Weights of a small transformer language model: 8 layers, width 256.
Each number is 50 + 10 x the weight over its row's rms, rounded and kept within 0 to 99. Layers, rows and columns count from 0. The size before them is the row's rms in percent of the matrix's.

# layer 2 attention query, 256x256, rms 0.0405, rows 0-5, columns 0-127
090:48 31 51 46 50 38 68 45 37 52 46 60 68 48 47 54 56 52 63 41 56 61 54 41 49 44 74 39 34 50 40 47 58 45 47 51 37 54 53 18 58 55 33 47 73 32 56 42 38 54 54 41 62 47 53 42 51 58 59 57 38 48 48 50 62 44 36 63 47 47 63 64 38 61 52 44 47 62 57 48 46 58 42 44 59 51 52 42 57 59 50 63 53 57 58 64 38 62 41 59 37 33 48 52 46 60 31 50 56 30 47 56 46 66 48 40 59 55 31 60 62 50 45 36 45 51 50 51
106:46 59 54 45 46 38 50 49 72 49 44 64 51 29 37 43 47 52 40 44 53 54 44 36 53 48 64 61 41 44 47 62 48 40 50 47 50 59 42 51 54 55 62 28 43 44 64 38 57 61 32 29 74 48 53 43 33 54 46 59 46 40 50 63 50 42 63 52 39 63 47 56 47 43 57 31 43 50 53 44 37 49 68 52 45 58 29 52 55 56 53 53 61 54 43 69 53 54 40 76 36 43 36 46 56 59 67 41 57 40 50 56 55 40 53 44 35 56 64 39 62 43 49 32 53 53 50 65
087:47 50 52 48 53 40 46 57 51 54 47 38 54 30 36 39 36 58 70 55 63 55 47 47 45 55 47 61 39 48 41 48 63 48 42 38 45 47 39 47 58 29 45 44 52 59 35 55 44 55 59 42 64 59 39 40 42 61 58 40 64 59 47 50 50 43 48 61 51 43 55 57 52 60 36 58 60 67 48 58 42 43 57 22 39 69 46 40 61 64 51 53 56 39 61 67 49 62 40 55 48 30 56 65 19 47 56 56 52 57 60 31 37 55 42 39 31 56 43 32 49 49 45 55 38 57 36 51
135:44 64 43 46 47 54 28 44 28 40 54 37 53 48 45 49 61 72 47 58 35 44 52 72 51 41 37 46 54 60 34 55 51 61 44 67 44 40 55 70 51 48 54 53 37 85 33 52 55 42 42 71 33 54 46 66 59 41 49 48 36 55 62 52 44 48 71 41 57 48 53 28 66 49 47 59 42 46 52 47 40 52 47 46 40 59 58 46 49 31 57 48 46 46 49 43 60 36 41 27 55 52 54 52 52 44 54 60 39 62 53 57 61 51 51 73 60 49 44 48 52 55 51 70 47 75 47 49
144:67 47 60 50 56 68 50 53 67 38 53 55 47 58 66 40 55 36 43 43 54 46 42 43 45 57 44 48 44 53 64 64 41 49 55 48 50 42 59 41 42 63 51 57 53 38 69 56 66 56 25 48 51 28 59 60 50 44 54 65 53 40 34 48 46 60 63 36 50 47 47 44 42 55 51 38 53 35 36 42 62 42 61 59 64 33 51 49 56 52 40 47 49 50 30 39 58 54 64 53 51 59 23 38 58 57 58 33 72 51 53 66 38 31 56 40 50 54 59 55 55 55 49 46 64 38 57 43
092:51 47 42 72 40 46 67 61 62 45 35 76 38 49 50 58 37 42 52 42 50 54 48 31 57 62 73 51 52 40 56 35 51 45 37 27 60 57 39 34 52 55 43 55 64 34 55 35 39 68 54 36 55 46 57 40 43 67 52 46 58 51 44 49 46 53 49 54 39 56 24 71 40 48 66 50 53 47 43 47 68 28 47 26 60 46 49 59 33 53 47 60 41 57 45 53 40 68 54 55 44 49 46 51 49 56 52 42 57 56 50 58 46 45 39 31 54 71 53 28 49 37 64 34 46 45 40 58
# layer 2 attention key, 256x256, rms 0.0398, rows 0-4, columns 0-127
096:32 64 40 35 59 52 33 39 64 47 54 46 43 52 57 60 51 47 31 61 48 23 32 49 47 54 33 34 46 55 45 58 49 37 45 56 47 65 61 57 43 60 61 62 38 56 52 43 50 20 61 48 47 47 47 51 45 49 45 50 61 58 44 43 46 54 46 45 51 46 53 34 66 61 52 55 51 56 62 63 52 51 59 50 49 47 51 50 75 43 66 61 62 63 61 62 53 34 45 45 61 63 37 60 55 53 46 34 52 45 57 29 33 50 40 73 50 42 44 36 61 42 62 40 36 65 49 53
109:37 38 49 57 44 46 45 45 56 66 44 47 43 51 57 37 53 34 38 56 49 40 51 38 62 65 55 47 61 61 68 42 54 43 35 55 51 55 65 45 37 63 53 47 75 50 56 70 47 56 54 58 35 39 57 66 52 44 50 43 56 52 46 38 38 48 48 42 52 49 34 45 44 50 52 57 47 50 38 55 46 53 35 68 64 40 49 38 60 32 68 43 49 35 40 58 41 47 65 53 64 47 40 44 48 34 57 66 62 59 61 47 53 42 53 63 58 63 49 53 21 71 44 41 67 53 56 44
124:69 60 42 43 42 54 61 65 20 46 53 49 43 44 62 52 47 57 64 34 46 65 50 49 53 36 61 51 55 46 33 44 62 60 62 43 54 28 30 44 51 53 33 50 41 59 36 30 45 66 50 36 60 57 39 38 54 59 60 57 54 70 45 56 66 44 58 62 36 61 64 69 57 46 54 45 53 31 51 57 56 43 45 29 64 63 47 44 20 50 48 39 46 52 60 33 54 71 53 53 40 38 49 38 50 63 42 47 28 40 57 52 56 51 54 38 43 47 51 65 57 43 39 41 56 59 55 49
130:55 65 54 44 56 41 64 73 42 47 62 56 47 47 51 55 40 45 59 57 42 70 49 71 41 26 57 38 44 42 33 54 60 54 58 40 50 57 36 51 43 49 54 51 42 49 33 31 59 34 58 58 65 42 47 36 54 54 64 50 63 44 49 52 40 48 32 63 42 46 56 57 50 33 37 52 45 52 54 53 43 33 63 48 54 49 50 62 26 49 42 61 49 59 62 47 59 58 55 47 43 44 46 56 57 56 36 37 22 46 41 48 62 68 44 40 54 23 57 37 61 60 55 59 30 51 44 61
127:48 44 50 47 57 53 43 23 62 65 48 62 45 63 35 61 54 42 25 44 65 45 36 43 60 65 38 57 46 61 68 44 45 37 43 59 47 50 63 38 51 41 50 47 52 40 60 61 53 74 41 57 58 47 60 58 58 41 28 55 38 50 44 49 42 72 37 34 52 45 46 32 45 61 65 61 48 48 55 55 49 59 55 38 48 41 52 51 59 54 45 27 54 44 49 69 48 56 53 49 54 44 45 45 37 47 65 58 84 53 70 53 55 39 45 74 43 67 48 59 27 56 53 49 74 43 50 34